{"num_hidden_layers": 14, "hidden_size": 128, "num_attention_heads": 4, "num_key_value_heads": 4, "head_dim": 32, "intermediate_size": 512, "vocab_size": 923, "hidden_act": "gelu", "norm": "layernorm", "norm_place": "pre", "norm_eps": 1e-05, "positions": "rope", "rope_theta": 10000.0, "rope_fraction": 0.25, "qk_norm": false, "attn_scale": 0.177, "bias": "all", "tie_word_embeddings": false, "parallel_block": true, "init": "uniform", "init_std_qkv": 0.0576, "init_std_o": 0.0, "init_std_up": 0.0576, "init_std_down": 0.0, "optimizer": "adam_variant", "learning_rate": 0.00237, "beta1": 0.9, "weight_decay": 0.17, "lr_head": 0.00898, "max_grad_norm": 2.0, "warmup_steps": 254, "schedule": "wsd", "decay_fraction": 0.412, "decay_shape": "sqrt", "final_lr_fraction": 0.0, "batch_tokens": 32768, "max_seq_len": 768, "doc_mask": true, "train_tokens": 150100000, "max_steps": 4581, "dataset": "wikipedia_en"}
Each number is 128 + 32 x the weight over its row's rms, rounded and kept within 0 to 255. Layers, rows and columns count from 0. The size above them is the row's rms in percent of the matrix's.

# layer 10 attention query, 128x128, rms 0.069, rows 0-31, columns 64-127
size [ 62  79  88  78  54  71 101 127  90  93  83  84  88  95  87  86  91  83 100  93  89  89  83  89  78  91  84  83  79  90  93  84]
[[123 156 120 117  92 167 174 137 112  71 101 100 148 181 119 117 119 133  79 169 137 113 133 147  77 144 111  97  94 104 109 156 155 101 141 115 148 137 129 144 144 120 182 170 177 124 132 207 101 155 135 205 154 184 111 107 137  74 167 104 112  95  35  93]
 [ 90 176 136 115 122 150  58 174 148  97  90 139 132 124 117 167  91 146 112 136 134 128  90 124  85 107 162 117 135 141 123 108 107 104 165 174 108 139 171 115 133 127 122 124 171  85 147 106 128 101 158 154 111 111 131 141 130 105 136 115  85  91 143  98]
 [ 36 172 176 126 142 122 128  88 124 116  90 122 107 173 166 194  79 165 128 174 125  74 115 107 130 164 132 106  90 163 129 118 171 123 178 140 120 129 161 102 135 118 166 136 121 170 120  98 104  91 154  94 104 104 183 169 171 131 154 116 117 137  97 115]
 [125 175 170 156 161 142 163  93 153 120 153 135 176 210 110 188 149 134 125 138 154  55  93 172 142  97 155 138 134 161  76 106 174 156 138 168 114 194 135 134 124  86 118 101  97 113  79 108 122 118 141 151  89 122 138  98  85 102 136 148 120 132 159 157]
 [155 103  74 155 127 144  82 147 106 136 107 126 106 129  93 157  73 182  74 159 142 156 110  93 136 102 144 100  90 119 175 145 106 103 179  46  86 127 204 123 109  65 192 105 132 134 183 117 100 162 153 196 169 127  95 115 106 180  84 141 116 103  75 140]
 [167 131 117 146 117 138 113 134  80 103 135  63 121 127 150 150  84 165  74 148 112  88 129 133 125 171 114  64 115 158 156 157 125 141 150 104 134 108 159  84 126 152 156 120 195 109 177 141 141 105 108  61 150 119  99 142 110 164 105 142 146 125 150  46]
 [ 23 186 102 100 134 139 133 139 135 114 139 134 162 130 159 139 135 207 124 135 121 119 147 118  98 187 104 115  89  99 191 142 158 138 150  94 105 159 146 120 124 153 161 165 194 172 130 155 125  46 148 125  89 117 126 159 162 138 119 113 116  84  92  96]
 [ 44 183 154 119 172 176 160 163 126 126  85 128 149 194 165 163 125 153 142 161 130 129 146 166 168 161 125  95 103 165 124 127 158 160 148 137 113 167 127 120 106 102 118 172 166 191  94  99  90  59 140 149 117 139 132 113 141 155  92 109 109  64 122 101]
 [ 85 148  75 121  93 154  76 109 159 127 152 123 121 139 110 137 156 101 103 149  82 127 134 126 127 157 131 132 129  78 194 103 120 163 139 108 120 168 142 109 116 138 130 153 133  86 146 188 107 150 189 158 144 140 126 146  89 148 103 117 120 167 138 109]
 [135 103 178 143 151  85  74 144 184 163 105  89 147 119 125 171  52 115 159 185  99 157 182 101  95 118 120 137  72 150 138 105 128  92  97 113 144  85 141  83 152 166 176 155 157 114 148 116 137 157 194 117 124 105 132 107 125 149 156 132 115 136  87  83]
 [193 129 123 139 100 118 116 136 100 111 133 102 147 145 108 116 170 160 145 165  94 100 118 141 111 128 111 122  92  73  81 117  99 151 110  91 104 151 176 156 131 136 119 155 106 120  71  93 118 111 119 141 102 131 159 112 138 104 199 167 237 129 222 164]
 [184  97 149  72 102 132 121 146  93 125  91 162 157  91 187 132 134 124 168 134 144 165 156 131 143 113  88 140  94 141 201 113 103 166  92 128 156  99 142 122 129 146 102 171 136 147 118  59 112 128  97  43 118 103 186 149 182 145 107  60  89 119 117  85]
 [117 110 170 167 144 130 145  90 138 168 138 130 100 153 164 159 145 142 145 212 107  88  92 156 138 131 149 159  71 165 114 101 164 125 194 158 119 129 120 159 215  96 131 158  83 111 110 127  98 175 131 137 162 174 120 159  95 141 144 161 117 168 124  90]
 [169  59 160 126 129 133 111 155 160 180 156 132 155  66  90 116 142 133 144 120 125 155 161 148 135 125 109 163 158  93  95 164 149 146  87 125 161 136  74 156 132 150 116 139 140 123 127  91 133  75 107 152  93 122 115 126 152 115 135 128 170  66 152 135]
 [145 103  90 107 157 143 128 152 126 135  87  71  82 150 110 108  89 158 160  69  71 159  96 115 107 144 185 109 155 139  53 121 116 168 115 165 115 145 101 127  99 192 146 169 119 140 155 177 218 145 153 184 119 159 157 108  94 125 142 113 107 150 184 152]
 [103 157 132 110  68 125 171 148 115 124 156 211 124 140 129 137 150  99  75 110 218 107 103 175 175 129 178 111  87 115 181 162 135  87 174 115  89 121 133 128 152 116 140  97 190 117 116 166 113 132 138 116 155 165 113  88  84 167 101  71 105  73  78 160]
 [180  68 130 128 109 106  90 156 145 116 118 102 121 124 135 174 106 150 156 124 126 169 115 144  84 108 119 145 107 188  60 121 107 140 134 183 131 150 111 107 173 139  95 148 110 141  88 101 147 207 113 179 106 151 148 109 115 165 137 152  77 176 138  91]
 [150  61  86 118  82 132  88 101 107 110 142 184 132  87 153  73 107 170 182  97  64 152 175  73 114 109 123 173 154 140 133 166 151 138 160 137 121 111 128 103 147 147 146 104 127 171 151  99 133 141  71  60 196 163  84  94 143 113 129 143  80 131 132 139]
 [ 78 165 156 151 163  78 131 146 155 134 123 133 123 107 178 145 182 119 122  98 140  89 140  86 116 136 192 176  76 132 185 116 100 118  91  83 134 123 169 104  92 171 144  77 152  97  96 190 141 113 117 112 153 127 106 166 127 192 138  76 129 122  93 153]
 [155 131  91 177  90 184 128 103  47  63 116 107 118 154 139 133  80 130  96 158 125 149 101 129 137  90  96 112 157 168  84 114 122 111 154 142 122  93 132 135 157 133  97 144 161 120 172  83 101 138 194  98  93 149 160 115 135  87 140 173 154 103 143 102]
 [ 86 108  62 131 119 149 128 114  81 127 150 151 135  90  85 133  95  89 101 134 164 146 226 167 155 138 131 172 113 111 149 146 137 143 130 144 166 139 163 179 139 116 125 124 160 144 184 121  94 115 136 168 125 171 136 141 127  95  47 137  98  79 104  65]
 [ 65 118 125 178 157 159 116 167  98 176  85 123  96  90  87  71 138  69 138 116 176 153 120 173 129 116 112 157 173 159 157  83  91 142 110  78 138  95 150 157  99 167  69  86 147 155 151 152 102 137 124 145 151 164  88 179  95 160  38 135 137  96 123  17]
 [114 118  95 132 139 150 107  98 135 128 190  71  93 180  86 159  93  69 119 115 144 127 155 140 138 138 174 146 131 213  71  44 136  90  87 147 160 136 158 148 146 121 137 141 146 178  75  90 134 134 178  75  91 129 145  73 149 110 177  38  90 116 127 133]
 [174 148 149 114 124 135 149 166 105 112  95 136 152 192 112 143 115  87  96 171 178 112  79 182 102 142  86  87 149 167  90  61 157 146 118 114 152 151  92 133 105  48 109 133  89 134 128 156 136 150 141 129 167 118 164 118 107 145 112  82  68 130 108 148]
 [123 148 122 147  91  80  99 121 115 141  99  93 128 140 115 110  89 127 121  75 121 120 135 130  69 163 194 173 146 142 131 146 108  75 139  89 109 130 127 139  82 136 156  64 160 129 129 194 182 136 186 108 141 108  55  92 146 134 129 130 146 138 144 121]
 [125 167  80 112 142 120 112 105 169 153 205  71  48  93  72 153 115  82 111 147 128 133 111 153 119 170 112 130 151 124 169 150 113 116 153 145 142 115 114  86 171 149 127 133 109 165 130  98 143 170 133 139  62 103 128 170 116 156 123 111 111 118 171 134]
 [177 147  90 103 119 161  84 147 113 161  96 114 105 148 103 155 141  65  99 130 120 146 116 173 117 101  95 123 162 207 146 129 101  76 107 109 131 115 145 122 127 123 147  95 157 139 100  94 119 146 119 202  61 125 167 105 134 128 106 130 119  99 203  91]
 [198 153 124 135 135  83 118  74 179 137  63 127 127 123 161  95  98 145 121 107  61 115 113 121  80 137 153 147 176 120 109 139 147 113  99 110 109 150 169 167 115 142 198 155  83 108 108 112 148 154 129 133 107 114 103 125 142  70 189 114 165 158 114 151]
 [165 126 163 125 105  72  54 114 138 109 121 146 162 151 153  64  99 117 140  60 131 139 163 170 113 109 141 137 146 209 118 120 158 100  79 102 146 152 149 163  97 125 174  90 140  88  74 136 136 112 141 122  87 147  80  97 125  91 160  89 145 151  70 131]
 [ 77 105 136 131 155 140 133 137 113 166  37 110  86 158 124 148 118 106 143 210 133 142 125 186 136  85  78 133  93 158  92 145 111  71 213  90 167  49 150 103 113 155 111 136 130 127 160 127 124 151  99 118 141 118 131 131 156 144 109 124  96 121 162 135]
 [ 80 133 108 109 128 133 167 142 100 113  88  61  88  87 153 175 159 165 152 132 114  80  90  71 111 103 210 114 130  67 152 142 149 108 159 132  95 106 142 176 128 200  92 174 147 112 136 173 135  88 121 116 143  94  93 107 101 119 165 122 151 145 130 123]
 [161  97  98 126  93 151 109 167  97 168 144 129 152 104 159 110 167 159 130 136  57 157 178 138 118 107  97 171 132 105 111 199 110 137 135 139 110  90 186 157 129 131 133 135 183 110 194 155 125 145  86 180 159 121 155 123 149 163 104 190 150  91 125  84]]
# layer 10 attention key, 128x128, rms 0.0655, rows 0-31, columns 64-127
size [ 57  83 115 131  62  72  55  70  98  94  83  89  91  89  93  94  99  88  96  97  98  89  88  86  80  88  89  90  81  91  93  88]
[[126 169 123 156 133 142  95 149 171 152 150 146  74 130 161 141 133  89 144 109 138  93 111  77 130 139 123 168  78 166 110 131 220 170 174 183 175 123  74 123 137 147 111 103 123 108 137 142 210 121 103 131 169  89 124 180 147 103 150 124 167  93 190 169]
 [169 135  96 121 162 120 123 128 121 176 118 138 135 119 175  91 128 188 125 198 159 127 124 138 143 108  92 144 198 137 140 100  84 153 111 131  64 106 138 106  65 136 106 101 128 117 109  95 110 112 173  84  94 141 159 148 153 144 107 140 107 140 159 123]
 [109 146  85 147 113  95 102 153 161  96 202 127 195 126 110 107 183 117 104 177 133 129  98 145 136 158  50 135 100 122 178 121 120 114 170  77 114 113 130 108  72 102  54 136 162 125 156 154 143 101 106 157 122 116 102 137 131 177  98 197 122  58 147  99]
 [ 76 164 139 170 185 131 117 129  83 117 199 130 180 131 112 150 136 153 141 179 127 109 154 117 182 141 104 107  71 124 135 120 158 148 184 148 108 142 119 105  85  86  71 152 183 126 184 112 115 101 160 139 155 106  82  92  96 152  77 192 106  85 108 104]
 [124 141 122 200 119  78 182 100 176 173  97 116 144  80 129  96 139 130 101 166 126  71 129 207 121 157  96 109 109 177 125  65  64 144 119 152 132  91 106 134 105 160 116 101 134 128 129 104 122 113 108 113 123 141 184 105 121 158 115 198 177 134 145 141]
 [132 122  63 165 139 122 157 161 186  76 145 142 141 105 114  80 145 138 107 157 138 115 104  96 109 170 123  87  88  64 163 137 121  96 132 118  43 129 145 152 122 103  66  97 133 127 145 192 122  85 116 145 126 109  92 151 121 125  97 191 113  77 105 135]
 [172 141 162 157 166 118 127 103 152 142 144 103 162 121 129 154  84 111 152 108 125 171 114 166 177 160  98 122 119 138 110  81 145 178  87 135 169 136  96  71 151  81 151 160 111 153 107  51 107 176 140 137  80 110  77 160 109  78 175 109 118 237  92 201]
 [ 97 148  90 114 161 113 110 139 143 141 176 103 139 158 150 155 136 145 155 147 140 142 110 165 138 159 101 141  97 102 136  89 142 154 174 113 165 126 130 114 125  41  53 148 132 125 213 106 183 121  99 109 147  89 166 135 158 161 127 180  74 122 114 105]
 [128 104 119 121 103 102 108 114 159 154 161 154  89 110 130 133 178 123  95 115 110 133 111 105 143 133 162 162 171  81 140 142 134 145  97 167 121 132 149  93 116 139 109  84 114  94 187 129 121  87 158 152 127 107 141 147 138 106 120 105 141 215  84 157]
 [101 136 110  83  99  91 103 130 177  87  65 122 135 166 163 139 124 101 174 103 145 178 155 118 109 118 135 159  70 178 176  85 108  91  91 103 142  88  94 153 121 211 114 143 179 113 120 135 131 151 188 140  55 149 166 143 111 142 116  94 167 134 104  62]
 [105 120 108 108  97 153 121 161 163 153 170 120 114 120 144 117 113 135 150 170 132 127 122 137 190  99  30 125  69 156  85 167 138 180 110  90 108 133 108  99 116 118 157 114  94 160 122  58  75 103 121 107  84 118 121 196 113 129 157  84 128 124 115 122]
 [120 101 148 105 135 151 173 152 156 150 135 114 146 117 125 148 172  83 130 108 137 184 116 162 122 158  96 148 131 166 114 126 113 148 119  84 179 126 127 119 211 159 146 154 112 156  16 138  90  99  92 151  91 150 153 115 143 182 110 130 112  40 149  85]
 [125 139  79 157 160 120 150 136 206 104 195 107 103  91 142 175  91 138 118  89  87 165 127 104 112 149 108 143  38 121 147 137 134 100 128 142 139 115 157 164 185  62 133 118  54 122 115 134  78 183 152 144  94 143 118 114 115  94 161 200 142 182  96  91]
 [148 129 131 123 144 136 162 132 119 170 174 151 193 158  88 127  99 161 137 129 161 116 197 151 119 122  82 118 112 159 176 122 151 120 139 118 107 138  93 102  94  97 152 116 124 156 198  77 139  86 113  91 143 134 160  96 101 188 152 143 144  59 133 108]
 [116 166 120 104 158  83 154 113 128 134  78  94  39 173 132  93 111 140 145  94 123  99 142 116 117 116 163  90 171  84 156  74  61 147 113 143 133  98 114 140  63 153 141 117 140 144 167 138 187 132 132 119  78 138 190 140 165  80 171  88 142 101 171 107]
 [121 159 141 108 142 143 170 148  63 109 146 132 167 108 143 189 152 120  99 134 124 112 142 100 158 160 132 145 115 136 122 123 150 111 124 120 118 102 182 109 122  91 124  97 162  72 166 147  94 117 152 105 220  83 133 148 137 160 109 134  73 135  82 140]
 [134 134 121 150 122 134 114 134 220 145  92  96 108 148 124 131 115  96 146  95  85 107 179 167 150 137 162 137 124 135  76 101 140 174  83 142 134 139 126 176 163 178 118 145 110 162 117 138 109 159 127 200  84 131 160 121 150 115 117 132 132 142 161  65]
 [141  87  92 109  70  93 145  83  85 144 173  94 154 118 148  80 102 118 145 105  90 125 134  81 115 148 109 145  88 133 138 145 142 112 168 186  91 114 119 105 194 133 154 141 137 142  90 125 175 139 109 109 138 140 127  53 155 127  86 165 116  56 165 130]
 [116 118 166 198 111 124 177 106 113 136  89 145 130  95 113 140 112 113 134  92 142 131  98  85 131 106 216 121  75  92 138  97 144  88  64 124 138  87 124 137  90 164 122 113 143  78 124 184 128 142 147  99 163 138  94  89 115 166 124  95 171 154 104 184]
 [137 137 111 106 111 136 131  92  84 130 155 146 139 156 167 181 107 134 146 156 124 132 167 161 189 165  79 132 162 130  91 184  99 102 224 134 135 200 131 180 116 109  89 137 139 109 133 173 119 112 122 124 106 137 171 126 120  68 175 135 157 117 138  70]
 [ 99 133 119 105 111  74 100 102 104 128 184 146 151 146 145 112 151  75  95 119 136  99 170 181 149 170  67 183 182 147 164 134 181 177 127 168 189 124 179 135 154  74 106 110 137 109 199 142 113  82 130 142 148 143 135 121 109  96 124 182 161 130  83 122]
 [124  90  81 115 108 195  98 126 104 153 149 174 107 134 142  87 136  75  94  72 131 139  98 199 138 110 203 177 221 112 181 166 124 135  70 121 129 138 116 184 119 111 119 115 140 145  82 206 140 122  94 148 131 133  82 108 119 110  70 106 174 120 133  99]
 [ 74  96 141 113 155 128 141  78 143 119 107 181 160 148 124 136  84  92 167 152 139 142 122 171 132 127 187 141 148 131  83 133 109 144 138 118 155  98 171  98  98 135  90 141 108 127 113 142 147 174 194 143  91 147 128 114 161  57 147 173 137 215  69 153]
 [117 153 123 162 191 214  83 128 129  55  70 139 141 114 126  83 149 138 158 167  98 115 125 148 112 132 172 134 201 143  59 108  99 128 119 103 131 143 136 167 141 113 111 173 127 153  64 176 133 117 116 173 136  97 162 157 178 101  77  81 142 121 152 111]
 [125 109  85 163 150 141 136 148 131  82  26  96 138 142  84  75 114  98 160 102  92 107 108  65 118 109 164 114 153  92 137 154 120 111  60 128  83 113 105 154  95 179 156  87 170 112 126 173 118 182 154 142 121 119  94 112 108  87 148 104 161 154 113 101]
 [158 134 156 115 137  82 112 142 142 123  86 149  49 122 102 145 143  80 152  99 102 163 147 137 106 183 137 144 179 107 195 130 120 100 121 125 153 109 102 122  78 140 110  97  83 193  94 145 110 180 122 190  85 175 152 145 134 130 107 117 103 130 149 131]
 [126 108 138 102 152 146 102 180 152 106  71 129  68 120  99 113 115 113  96 122 124 162 180 166 108  82 101 208 179 142 150 140  97 137  99  77 141 139 110 180  96  98  73 129 116 170 109 159 136 132 136 153 107 127 147 194 171 169  59 127 156  51 126  76]
 [ 75 108 144 157 213  93 126 131 113 116  65  62 142 135  72  70  38 159 128 109  98 134 181 112 127 160 118 103 138 126 131 178 140 195 135 121  89 145 107 192 110 181 169 150 113 167  83 119 142 151 123 106 112 127 116 104 140 103 195  82 103 181 128  77]
 [ 76  95 121 109 175 169 126 112 124 140 100  87 174 161 122  59  90 190 122 134 135 113 170 122 102 111 105 117 103 151 113 149 188 155 128 133  95 143  89 147 154 169 169 143 110 143 156 156 158  87 191  97 176  93 113  72 157 149 143  72  89 175 100  80]
 [118 150 124 173 111 204 129 170 218  75  93 131 136 114  83  65  75  97 141 172 124 110 118 196 170  82 107 173  97 104 104 117 108 109 114  92 149 105  96 143 158 147 140 114 116 147  89 202  96 126 149 148  97 158 132 140 145 137 134 111 142  32 115 114]
 [ 96 136 160 131 139  97 168 140  96 172 133 114  92 106 134 166 131 145 149  64 139 115  97  86 104  69 215 118 122  60 116 131 111  57 161 106 107 106 155 124  95 137 165  84 137  79 134 113 150 156 128  95 151 168  88 136  97 110 149 105 112 155 151 165]
 [116 127  90 131 111 160 116 163 105 162 166  77 153 106  95 143 156 127  93 127  90 110  99 102 164 137  26 106 128  95 161 144 119 178 112 136  97 152 132 164 122 136 146 158 145 114 178 126 113 126 149 164 169 114 110 161 123 133 123 216 221 103 149 110]]
# layer 10 attention value, 128x128, rms 0.0593, rows 0-20, columns 64-127
size [ 76  84  83  86  89  81  90  84  84  88  87  84  89  85  88  82  89  82  84  82  83]
[[116 121 138 113 110  74 121 140 156 125  90 130  98 119  67  83 149 125 176 123 130 115 171  98 101 108  93  94 125  25  91 114 173 135 150 145 128 139 195 106 144 120 135 103 129 155 155 130  98 118 106 172 164 147  85 153 106 137  92 185 156 119 108 152]
 [163  85 130 178 118 117 132 146 107 110 106  99 154 131  97 126 144 128  99 118 122 108 102 128 120 117 166 154 147 149  88 183 130  78  70 115 143 120  87 103  86 121 208  81 106  97 102 134 141 135  55 140 160  55 161 105 140 111 121  75 234 134  80  93]
 [141 134 112 195  73 154 115 146 151 118  91  91 108 122 123  95 158 111 118 149 143  53 102 175 134 164 143 162 110 108 117 139 117  95 120 171 131 146 102 140  90 133  66  90 116 117 151 179  79 116 124 153 140  83 166  60 160 120  86 135 194 153  78 150]
 [117 119 159 158  98 150 119 129 128 208 155 153  93 116 128 171 141 138 118 111 168  62 104 103 113 115 120 176 117 164 128 101  71  78 117 151 123 119  87 164 135 104 148 133 118 110 102  99 122 146 164 148 122  57 136 155  61 145 203 167 102 138  72 129]
 [108 129 213 167 165 130 143 144 127 165 120 117  46  88  93 164 140 101 126 149  69 118 139 151 122 149 160 118 191 132 136 191 119 121  94 121 135  69 193 118  94 120 139 127 141 126 118 104  90 113 161 108 129  90 105 122 124  60 128 170 178 119 111  84]
 [136 171 144 154 128 146 196 101 123 153  72 171 149 107 100  87 145 125 162 157 132 115 131 112 102 139 102 145 146 101 180  74 142 146 140 141 165 124  73 119  59 167 194 120 142  98 128 145 148 123 143 119 169 102 144 120 141 129 100 120 203 120  91 121]
 [131 144 109 116  98 105 128 152 120 117 126 152 139 169 182 143 134  81 125 105  87 107 107 137 124 109 109 128 108 185 133  88 138 149 111 124 121  72 140   9 122 142 146 134 121 152  88 126 182 116 107 142 144 130 158 137 142 166 148 126 148 136 146  93]
 [145 182 118 136 140 150 161 119 104 122 108 132 137 123 153 194 121 109 142 123 121 198 167 142 158 117  88  47 186 117 122 108 131 147 115  97  78 108 136 116 130 171 154 155  92 100 133 162 135 141 146 113 107 118 149  72 236 117 111 115  73 136 196 115]
 [160 124 118 151 127 114 110 110 147 119  89  92  95 123 114 123 169 164 104 127 110 157 134 189 101  80 127 100 156  90  88 160 160 125 122 124 124 123 212 135 140 114 129 119 120 139 124 101 156  90 123 120 106 158  80 136  95 135 120 113 228 153 137 107]
 [129 106 158 135 219 148 107 105 124 132 123  68 153 116 147 131 149 160 112 124 184 163 140  84 136  94 175 149 181  93 182  99 169 158 107 110 144 162 166 161 164 156 108 197 121 163 103 106 158 119 108 110 152 123 111 143  75  56 126  78 201 133 119 100]
 [143 137 128 140  84 146 171 142 122 117 134 172 158 138 173 104  91 100 112  84 113  77 130 119 139 123 118 158 148 113 106 105 129 121  95 150 125 120 198  99 132 178 115 163 144 124  91 131 167 114 102 105 146 133 127 108 149 141 151 136 178 108 197 138]
 [119 139 135 149  87 152 125 138 125 126 111 142 150 129 145 168 163 126  97 144 108 116 129 121 117 132 160 173 164 154 121 117 103 135  85 117 113 100 167 111  82 148 148 142 158  80 209 127 161 136  99 103 138  52 133  83  86 102 174  53  81 122 138 172]
 [127 117  98 125  88 122 128  86 111 168 124 101 141 127  50 174 216 155 143 102 187 140 132 143 115 145 181 109  97 114 123 140 157 117 148 137 131 171  58 143 123 143  60 123 142 168  87 125 159 132 111 136 152 120  47 167 173 148 140 171  84 137 123 154]
 [152 132 111 116 151  96 117 146 137 141 126 159 180 167 112 104 147 163 119 171  83 134  99 133 130  90 129 179 113 130  89 135  96 151 127  51 136 104  65 158  91  91 151 125 162 124  52  69 147 127 143 129 148  81 124 160  66 149 114 165 179 161  84 109]
 [124 112  96 149  62  93 124 106 142  64 147 119  92 164 143  94  85 136 117 102 114 105 140  50 137 182 155 167 130 182 145  81  67  87 142 158 120 127  81 183  96  93 114 105 133 150 111 125 108 124 159 135 175 207  86 135 101 138 121 181 129 115 210 147]
 [ 66 121 133  93 171 127 195 108  84 126 164 126 141 118 192 171 107 117  90 157 163 164 119 113 139 130 124  57 171 114 103 171 149  98 122 107 106 137 196  68 155 161 125 196 133 143 123 134 109 124  70 180 122 138 147 104  94 114 154  54 116 138 195  84]
 [128 112  87 127 145 110 136  83 125 123 146 195 144 144 119 110  70 105 113 154 127 183 105 137 121 193 100 121 119  94 103 152  64  85 103 160 103 112 101 112 154 124 120 163 153 156 141 111 122 121 199 114 193 170 157 120 190 140 146 209  83 110 198 124]
 [117 167  76 128  99 102 141 142 159 162 101 195 171 140 161 126 159 111 183  57 151 159 155 142  99 158 120 104  80 104 145  69 184 116 177 129 136 198 168 116 161 124  90  84 112 107 174 114 127  99 103 151 134 178 100 109 124 134 104 198  72 137 144 198]
 [125  98 102 124  84 139 110 122  58 176 113 197 153 120 124 195  97 132 111 117 180 111 124 138 143 118 126 123 130 186  97 160 105 117 115 141 156 140 133 153 143 126 179 125 121 134  74 124 112 147 166 165  65 107 168 166 102 130 160  65 127 131  74  42]
 [165 115 176 146  90 172  74 113 159 126 123 158 110 142  72 166 138 127 111 156  86 156 137 186 177 122 127 155 145 111 104 128  47  95 136 148 128  90  65 125 140 127 141  85 140  54 113 163 157 140 194 111 134 162  88 124 116 124 137 158 123 144 136 148]
 [104 121 159 123 107 137  78 159 142 149 140 107 121 115 162 137 140 185  98 143 162  51 108 162 145 234 160  85 132 186 106 161 105  86 135 134  95 222  81 137 140 141  98 109 141 104 151 144 110 140  97 174  75 112 115 115  99  81 157  98 107 125  70  98]]
# layer 10 attention output (transposed), 128x128, rms 0.0621, rows 0-19, columns 64-127
size [ 77  76  80  81  86  78  94  81  83  83  82  76  80  76  90  74  81  82  77  80]
[[141 137 132 152 163 151 145 151  86 132  97 114 166 141 118 182 121 151 121  98 139 105 114 112 119  98 174 138 162 182  89 168 170  73 114 175  69 120 119 126  85 139 143 120 149  99 125  89 161 103 151  81 141 118  75 124 118  65 179  95 133 146 109  92]
 [120 163 117 126 173 149 109 108 103 148 134 100 122 130 168 145 102 110 132 132 133 114 179 167 158 168 121 115 132 114 125 121  96 167 169  99 140  89 148 186 146 106 107 128 108 211 122  88 120  88 182 104  89 196 117 127 128 144 168 132 109  77 129  84]
 [132 110  94  90 192  23 129 129 121 141  89  85 100 134 145 145 111 156 140 123 108 155 152 145 140 104 132  91  98 154  92 118 104 111 206  98 135 114 189 181 138 118 149 124  61 154 126 157 170 101 178 126 104 141 134 171 128 110 158 111 145 110 182  57]
 [156 105 105 123 109  94 118 130 124  64 145 145 152  70 152  94 159 116 134 135 120 128 102 112 155 173 133  78 133 135 124 125 124 136 109  98 139 119  80  72  97  79  99 115  58 126 122 201 118 126  86 136 109 134 141 184 152 152  51 158 140  67 172 124]
 [100 149  85  80 114  89 104 101  94 137 181 151 168 152 118  89 127 178 109 143 150 133 159 125 212 104  52  87 142 148 134 120 135 136 125  80 157 147  93 157 100 141 144  91 140 189 165 102 167  95  91 121  85 116 133 140 141 123 111 121 140 102  96 173]
 [ 75  79 152 113 143 163 126 150 161 144 156 110  86 125 153 157 118 139 195 118 162 107 155 164 142  88 134 100 132 146  49 120  98 103 120 110 170 175  86 104 147 101  61 184 180 108  90 124  79  86 138 123 106 172 206  92 130 164 166 102 142  79 154 151]
 [101 109 211 125  79 127  81 145  97 113 147 152 173  77 185  96 140  27  92 117 160 115 169  96  92 144 167 144 131 154 140 135 104 110 115 129 116  99 150 144 138 164 125 136 211 131 109 136  75 112 188 100 128 137 132 145 139 127 188 143 105  70  90 136]
 [110 125 174 135 110 126 165 138 180 143 143 123 129 142 126 126  89 116 132 134 146 128 163 137 158 135 106 162  73 128 107  83 169 151 146 132 115 168 163 191 184  56  73 132 143  97 126 109  84 162 128 153 169 142 110 138 113 119  79 144 152  77  70 133]
 [109 142  77 131 144 127 169 107  92  94 104 142 159 156 130  91  97 152 114  73 135 110 121  94 163 107 135 171 143 103 105 142 129 127 156 108 133 132 102 150  67 179 139 115 180 123 106 129  80 111 135 103 155 142  94 114 153 113 161 135 171 139 118 157]
 [110 117  51 131 103 174 100 124 121 160 179 111 112 104 108 145  97 123 171 117 112 151 143 103  72  93 105 159 161 136 143 154 113 143 135 180 149 117 105  89 113 159 114 124 217 121 144 124 101 137  94  77 127 113 143  72 173 199 149 109 103 152 151 143]
 [107 174 138 100 148 160  48 158 177 205 153  96  99 110 118 115 159  80 171 144 120 126 139 145 115 189 159 113 180 127 129 115 171 141 139 137 150 158 109 154 146 135 140 140 134 130 104 104  79 152 173 158 101 160 119 145 147 128 153 134  91  87  87 136]
 [116 156  97 156 147  98 111  99 151 170 151 126 110  90 135  89 124 120 107 140  93 160 168 209 122 115 108 114 121 163 147 122 113 143  58 108 167 144  95 178 164 131 139 137 124 182  68 103 125  62 123 149  78 179 155 145 149 152 107 153 136 101 114 115]
 [127  96 132 138 105 109 153 172 182  99 137 130 121  25 154 109 102 112 125 138 154 142  37 144 145  53 136 103 136 150 116 128 138 131 126 162 120  91 156  85 117 118 134 150  64 110 143 120  97 148  96 131 117 123 191 127 159 162  64 101 146 157 171  97]
 [ 85 163 152 131 155 154 116  97 110 101 131 144  67 100 140  94 140 126 161 140 139  93 126  74 119 180 135  90 118  87 186 197 141 121 140 154 146 161 112  78 115 185  97 136 146 182 173 146 147 127 131 114  89  94 151 146 135 185 151  96 143 107 161 134]
 [163 134 149 128 129 158 110 121 138 162 135 118 131 147 152 155 156 138 138 154 132 137  48 148 150 107 178 136 129 107 137 114 152 160 148 121 135 138 164 154 188 119 144 111  52 139 168  87 142 166 109 126  92 111 116 142 123 115  83 144 139 130 118 147]
 [193 149 120 139  65 183 103 160 151 129 116 129 137 139 120 144 131  98 124 101 105 133 195 149 127 107  83 205 116 160 143  97 116 167  90 149  93  79 129 188 150 116 110  95 167 108 106 116  97  82 124  93 175 137 116  84 143  86 141 205 118  97  24 162]
 [111 106 170  80 117 147 110 118 100 156 173 147  91 128 133 135 172  90 162  98 121 111 130  98 190 152 155 114 131 124 179  90 132 170 114  57 152 146 123 132 156 129 160 102  13 108 170 125 118 176 143 148  94  98 122 151  92 116  72 170 161 158 110 124]
 [186  96 128 134 139  84 171 112 130 112  58  65  85 150 121 140 105 128 104  61 130 106  87 122 119 120 183 125 130 120 112 108 126  97 104 175 116 129 143 122  87 139 131 160  81  96  73 124 162 167 158 187 147 123  69 167  73  83 169  89 105 143 189  98]
 [145 126  57 142 199 114 109 161 166 111 132 105 110 147 132 131 157  99 155 104  80 100 150  81  95 174 136 165 129  44 168 140 161 157 127 105 129 105 111  97 112 121  71 152 109 169 148 167 115 120  96 125 140 121  93 144 139 100 121 181 119 121 143 158]
 [ 74 138 103 144 152 115 135 146 152 123 151 106 214 118 155  85 145 162 176 184 133 107 114 103 169 161 143  92  75 148 115 151 158 174 128  78 119 145 169 174 161 100 106 122  69 139 105 100  96 189 145 137  95 118 151 158 124 127  95 131 178 180  86 117]]